config.toml
num_hidden_layers = 20
hidden_size = 64
num_attention_heads = 2
num_key_value_heads = 1
head_dim = 32
intermediate_size = 192
vocab_size = 6090
hidden_act = "swiglu"
norm = "rmsnorm"
norm_place = "pre"
norm_eps = 1e-05
positions = "rope"
rope_theta = 10000.0
rope_fraction = 0.25
qk_norm = true
attn_scale = 0.177
bias = "none"
tie_word_embeddings = false
parallel_block = false
init = "normal"
init_std_qkv = 0.0584
init_std_o = 0.0725
init_std_up = 0.0835
init_std_down = 0.0835
optimizer = "adam_hyperball"
learning_rate = 0.00425
beta1 = 0.9
weight_decay = 0.0
lr_head = 0.00763
warmup_steps = 276
schedule = "wsd"
decay_fraction = 1.0
decay_shape = "linear"
final_lr_fraction = 0.0
batch_tokens = 16384
max_seq_len = 1024
doc_mask = true
train_tokens = 128400000
max_steps = 7837
dataset = "wikipedia_en"
Each number is 128 + 24 x the weight over its row's rms, rounded and kept within 0 to 255. Layers, rows and columns count from 0. The size above them is the row's rms in percent of the matrix's.

# layer 16 MLP down (transposed), 192x64, rms 0.0823, rows 78-94, columns 0-63
size [ 94  95  98  97 108 106 102 104  94 100  97  93  96 107 100 106 105]
[[ 75 131 131 120 143 154 124 153 101 146  65 142 119 144 152 120 140 148 162 106 168  92 144 159  83 120 120 165 101 144 100 128 101 145 136  98 130 142 169 171 120 133 121 127 148 139 123 153 124 132 136 138 110 151 169 170 147 127 158 117 126 116 147  93]
 [114 145 118 118 103 103 106 146 160 129 130 136 119 162 115 117 138 124 181 165 131 137 103 146 125 138  98 105 112 149 102  89 106  98 116 109 143 118 117 122 104 139 108  76 147 138 138 130 128 123 118 165 116  90 125 118 123 116 106 127 110 116 125  25]
 [165 129 129 142 133 152 173 103 103 128 127 152 129 178 113  80 145 135 144 138 112 117 139  78 169 107 161 134  95 149  95 158 101 134 116 135 109 152 122 136 107 156 151 119 119 111 155 107 102 146 108 161  91 121 110 124 165  90 166 115 154 106 144 128]
 [118  72 158 135 107 128 126 165  91 125 109 137 113 141 137 168 131 133 148 103 143 151 121 115  97 180 136 114 104 117 121 142 137 115 185 141  85 143  94 145 119 142 161 180 140 123 103  87 139 163 121 112 169 158 136 136 120 110 115 158 133 115 149 128]
 [121 155 149 177 128 161 162  97 108 145 116  81 109 129 149 153 133 124  89 131 156 124 113 125  98 151 116  89 132 109 177 155 144 142 119 169 138 115 148 118 113 140 116 107 117 121 106  74 121 116 123 117 119 121 129  69 140 155 139 149 140  88 162 104]
 [127 132 123 132 106  84 146 133 125 117 144 152 102 141 131 139 131 127 203 121 130  88 152 137 131 117 156 115 166 126 146 173 118 128 106 156 107 123  87 106 160  97 155 158  79 123 150 107 118 164 109 117 113  88 160 106 112 154 116 106 154 101 136 129]
 [106 135 112 140 179  86 150 107 151 118 146 127 131 146 113 124 127 113  68  98 163 156 141 131 116 121  98 153 139 160 149 158 106  58 125 128 146 126 128 143 109  98 137 127  91 115 140 127 173 116 168 118 167 145 139 134 141 167 149 157 139 119 141 137]
 [108 110 125  98 141 142  87 160 100 133 125 169 149 148 110 167 164 165 161 142 165 136 145 127 157 125 113 113 101 138 143 118 141 169 149 101  74 145 144 150 153 107 123 128 109 143  92 110 150 173 129 152 108 172 139 134  99  95 145 121 124 140 110 114]
 [103 143 133  78 126 114  82 102 134 123  95 148 128 134 111 126 116 144  93 175 107 103 105 135 110 134 160 158 133 124 117 133 129  74  90 185 112  94 156 146 128 129 129 106 124  99 117 168 138 148 155 118 121 124 147 152  93 144 121 135 107  79 147 148]
 [110 154 164 111 135 128 148 137 133 137 129 165 137  89 156 166 132 154 158 141 151 113 166 153 148 115 138 100 108 127  89 139 159  96 116 135 166 161 140 157 116 125 142 126 115 127  77 165 100 135 134 101 132 109 138 160 175 131 131 140  98 146  78  95]
 [117 179 100 142  95 120 151 105 122 127 167 151 120 113 141 124 118 142  88  95 157 103 139 159 114 141 142 129 138 136  95 111 131 154 118 141 141 111 139  68 173 145 158  97  87 127 113 100 102 136 131 100 164  98 151 143 122 127 115  99 104 116 110  82]
 [127 121 148 160 145 138 156 126 111 109 140 140 119  94 131 155  89 107 133 173 201 157 133 107 147 114  95 140 132 113 135 142 107 124 136 146 123 108  92  61 136 172 128 134 102 119 102 155 115 121 111 135 125 145 148 133 148 136  92 144 131 173 149 165]
 [131 139 146  97 144 118 137 111 131 157 132 110 121 104  60 133 114 100 168  84 136 116 157 175 144 135 101 153 126 114 121 126 105 114 113 175 129 101 115 156 106  93 152 147 120 149 144 161 145  87 132 156 168 137 126 126 118  86 116 166  94 125 132 113]
 [148  89  99 140 102 144 151 141 149 137  85 152 105 124  95 132 101  89 141 153 134 118 148 151 165 133 121 188 137 118 130 138 129  50 142 126 129 139 158 131 140 114 134 147 153 146 131 103 112 149 149 134 125 126 125 173  94 138 134  90 158 114 155  99]
 [174 137 126  95 131 107 115  82 128 134 105 152 120 140 124  95 106 159  99 128 160  85 143 111 139 105 122 173 115 124 115 105 146 134 116  98 116 168 169 106 145 143 107 154  66 159 144 128 164  99 130 162 126 128 108 130 144 133 139 129  91 138  93 112]
 [124 133 126 151 113 179 110  87 109 124 148 146 147 131 143 167  92 132 110 141  93  97 130 134 169 141 112 138 107 178 127 120 138 161 142 141 127 143 176 136 123 136  56 113 145 148 138 156 115 118 109 110 151 115 118  66 120 113 116 112 128 133 130  89]
 [143  88 151 151 126 110 180 108 120 152 114 152 132 123 142 116 150 114 156 126 102 169 139  92 114  94 138 118 107 126 111 141 126 111  87 137 132 160 151 162 131  91 109 117 104 184 129 142 125 109 110 114 104 111 200 112 159 114 139 103 128  99 144 140]]
# layer 16 MLP gate, 192x64, rms 0.0842, rows 79-94, columns 0-63
size [ 88  87  93 103 101 103  98  89 105  98  97  95 102 101 109  97]
[[ 99 160 120 112  95 130 101 124 124 152 167 144 139 109 102 151 130 107  97 136 156 100 125 132 139 130  90 173 131 177 125 141 139 165 164 105 122 145  79 140 130 106  95 115 111 147 156 196  98 109 117 135 129 133 129 133 110 118 119  90 122 122 156 162]
 [187 110 114 129 119 137  84 131  98 125 146 123 102 101 116 145 129 103 158 117 149 130 165 108 146 119 136 126  82 158 132 142 112 174 132 142 168 148 137  83 119 168 110 130 154  88  72 151 116  94 116 122 122 146 138 151 107 124 159 131 115  99 130 103]
 [113 154  93 106  89 142 128 149 149 114 136  82 112 119 137 109 115 172 134 156 104 131 146 130 135 152 181 126 124 115 130 112 112 155 127 121 150 143 144 126 114  97 111 154 145 105 142 111 116 155 115 176 166 153  72 188 138 138 138 114 160 131 162 145]
 [100 134 113 154 138 153 110 156 143 132 138 145 132 144 113 146 104 107 145 117  96 151 109 135 126 170  99 115 126  97 198 158  98 163 136 113 120 137 109 145 140 115  89 130 117 165 121 178 160 117 109  90 131 121 139  85  91 159  98 161 122 122 150 131]
 [136 162 117 112 122 140 166 160 119 105 161  99  90 109  84 120 116 128 167 141 162 140 129 134 147 108 149 149  81 150 123 132 116 114 135 107 154 129 161 135 145 165 109 175 109 161 121 108 107 188 108 108 129 141 113 147  78 110 135  96 132 148 128 120]
 [150 127 122 118 178 121 160  88 138  95  92 148 110 122  74 144 107 154 106 150 134  90  87 137  99 110 146 124  81 122 165 125 138 126 119 122 105 113 131 149 140 145 106 146 150 151  89 133 143 156 173 151  99 135 123 117 110 104  87 102 162 126 129 137]
 [147 159  86 181 111 101 168 132 101 143 118  80 111 160 108  99 137 149 137 164 121 104  88  91 165 151 129 105 108 117 115 149  94 120  97 120 143 126 115 116 117 133  93 138 117 126 150 160 166 126 121 170 143  89 156 146 113 103 150 119 123 124 118 121]
 [110  82 111 123 176 146 101 128 125 119 132 124 145 120 126 161 141 171 113  47 124 166 140 145 158 126 109 145 137 121 160 126 134 167 126 127 101 107 114  94 126 114 115 140  92 130 118  96 124 113 130 128  88 182 123 129 126  96 141  82 141 145 124 144]
 [139 138 130 151 141  76 131 131 124  92 120  93 137 119 168 132 113 123 143 127 141 121 152 126 111 163 146 110 118 196 145 172 107 176 158 132 132 157 118 148 106 148  81 145 119 147 158 122 178 145 148 159 143  97 149 103 109 140  86 130 131 135 129 123]
 [115 120 163 152 148 129 146 111 152 115 117 137 141 136 130 142 116 104 121 132  95 134 108 104 162 117 156 166 142  66 150 170 154 134 110 115 116 139 117 158 161  99 164 114 153 115 125 176  97 112  95 131 125  98 140 125 171  90 113 156 151 144  89 100]
 [126 141 136 130 138 119 122  82 152  97 135 114 114 161  95 141 149 115 151 126 179 132 113 125 128 143 147 124 136 129 114 103 122 115  80 138 175 140 113 124 173 117 112 157 103 125 112 180 106 103 114 137  93  69 121 161  92 150 118 123 153  98 162 152]
 [140 111 138 123  97 145 114 142 128 125 125 159 129  77  77 126  92 115 140 132 105 114 157 149 144 142  94 135 129 115  82  93 122 152 124 143 144 124 169  81 133  80 136 149 166 132  95 132 145 105 162 160 164 104 100 101 126 114 138 131 168 124 153 109]
 [145 136 126 155 108 155 139 121 101 169 142 146 130 128 132 104  93 113 147 125 149 132  79 173 160  99 123  85 143 168 121 151 129 166  69 118  89 139 102 155 141 111 170 125 153  85 111 110 122 110 107 107 161 106 110 115 145 138 138 136 115 111 135 111]
 [139 145 118 107 154 118 154 129 135 148 111 147  90 106 113 119 164 119 158 142 138 129 126 111 169  83 120 138 129 131 131 147 108 150 137 149 178 123 134 114 116 158  92 117 115  45  86 185 129 136  87 131 126  85 138 134 132 122 105 134 125 137  99 139]
 [189 121 121 134 106 113  99 163 175 118 108 105 125 125 116 101 101 122 147 145 130 117 121 147 148 143 163 166 117 145  98 120 148 109  85 120  77 116 158  90 142 116 135 125 149 158 116 161 134 175 149 142 154 152 133 103 128 133 121 126 127 106  71 135]
 [155 146 129  91 143 162 145 123 160 127 157 126 107 139 113 124 122 121 129 140 134 128 162 109 121 107  97 146 146 169 167 116 173 157 128 135 159 118 110  84 124 157  73 124 114 128 108 139 154 136 135 133 124 146 102  88 162  83 154 133 185 110 101 145]]
# layer 16 MLP up, 192x64, rms 0.0832, rows 79-94, columns 0-63
size [ 95  96  92 100 101  99 104  98 101 102  94  99  99 107 111 101]
[[129 155  73 156 147 146 153 172 131  86 134 147 128 120 124 125 159 156 167  94 116 125 152  84 135 149 111 119 134 112 144 156 167 145 120 123 103 110 116 150 128 121 105  86 149  90 117 157 170 152 133 165 132 146 149 139 112 144 166 155 115 109 151 107]
 [132 139 151 175 139 147 103  95 154 125 130  89 117 135 114 131 141 135 100 100 131 118  90 150 147 162 127 124 147 142 120 129 127 157 106 131 120 115  61 129 113 105 153 116 127 129 113  78 113 166  83 134  87 128 126 107 152 172  84  86 144 126 115 107]
 [113 118 152 154 101 161 137 135 131 119 170  79 116 140 111 122 126 132 112 120 137 121 118 113 121 101 185 124 138 131 168 133  90 127 110  98 160  81 113 168 145 153 135 152 126 105 149 139 104 155 130 149 139 142 111 121  85  83 144 146 147 186 159 121]
 [128 155 125 136 118 160 161 153 143  87 140 133 167 105 138 113  93 141 155 127 108 128 115 158 166 129 144 167  99 159 154 123 133 128 113 141 110 103 105 153 151 146 171 156  87 152 116 111 134 148 139 124 190 161 113  90 151 150 113 154 148 144  97 136]
 [113 150 129 180 108  89 130 165 170  87 122 122 101 131 112 131 156 111 108 107 146 124  98 124 108 123 118 156 155 120 111 177 138 124 132 124 134 158 165 155 129 124 131 113  94 135 116 142 165 120  97 175 121  86 145  81 143 155 112 143 132 156 162 106]
 [128 126 121 116 142 156 185 111 118 133 179 122 133 103 145 184 112 126 130 160 132 143 114 172 114 153 118 112 143 116 128 122 138 130 123 158  45 111 134 118 105 129 116 152 118 119 116 174 130 114 107 141  92 159 147 139 124  74 111 130 113 118 102 144]
 [ 94 104 119  81 157  71 131 139 116 121 159  79 117 136 156 121 122 144 159 126 102 156 139 128  86 141 164 140 134 127 116 173 128 124 139 110  97  80 143 131 153 168 126 157 134 136  74 135 123 140 101 148 116 113 164 131 123 144 117 110  97 117 105 138]
 [130 143 150 140 173 158 123  92 107 142 138 128 176 143 143  88 126 103 147 109 174 130  76 158 100 128 123 119 123 133 127 101 106 102 113  98 131 126 119 130 106 153 104  92 153  99 140  70 168 100 114 142 131 103 133 117 119 100 117 143 139 122 179 130]
 [127  95 140 134  91 141 116 143 139  90 165 124 167 110 117 107 151 133 121  85 166 129 127 148 101 114  88 112 157 136 120 111 162 147 119 158 164 137 119 131 132  96 100 101 109  92 132 116  97  89 126 139 129 146 169 146  97 107 102 158 134 157 181 125]
 [131 130  89 132 124 116 102  88 144 106 147 142 100 132 159 146 140  86 162 124 158 171 107 145 151 129 114 108 140 117  93 124  87 131 147 118 156 167 124 156 128  92 149 152 156 149  95 149 134  99 125 114  82 167 162 131 105 143 162 117  99 110 147 152]
 [141 150 125 147 104 103 126 165 156 119 154 114 129 143 170 153 133 111 135  84 145 121 178 127 134  90 142 120  84 139 106 137 134 149 181 109 175 146 144 112 111 127 100 133  96 116 162 111 166 101 158 116 134  97  92  90 109 130 143 119 155 105 139 137]
 [114 126 116 137 159 167 170 118 117 144 149 152  80 130 154 108 150 147 114 185 147 115 143 138 139 138 157 150 124 126 144 138 102 124 138 154 110 130 144 142  99 115 140 160 114 113  86 143 126  81 108 136 135 130 129 138 157 101 104 128 114 172  49 134]
 [140 131 147 117 121 153 113 128 106 133 100 101 121 136 178 118 205 130 120 124 176 144 180 154 117  70 130 102 119 127 163 109 141 133 122 150 148 134  99 107 144 133 113 129 103 121 190 102 124 115 141 124 100 116 147 158 147 143 122 112 132 147 148 112]
 [ 88 122 129 121 138  92 127 112 129 128  83 127 140 149 131 138  76 143 161 127 136 142 125 156 123 109 136 150 106 116 177 108 101 137 118 143 103 154 105 176 113 130 151 112 108 174 106 110 165  79 131 151 157 139 163 137  98 161  90 109 154 142 151 126]
 [140 176 130 193 104 122 136 120 112 124  99 101 137 105 131 122 122 115 151 122 123 115 111 118 128 105  90 161  93 161 104 162 156 109 124 121 126 105 106  97  96 117 126 156 138 124  96 161 174 132 112 134  86 138 126 109 102 148 143 128 125 160  75 166]
 [141 125  80 140 125 136 135 124 139 128  97 144 129 106 114 138 139  98 139 171 120 121 167 138 153 155 151 102 121 134  75  99 154  98 121 175 163 133 140 141 133 111 149 169  95 185 143  96 117 134 125 179 157 129 108 141 136 149 157 125 160 127 128  98]]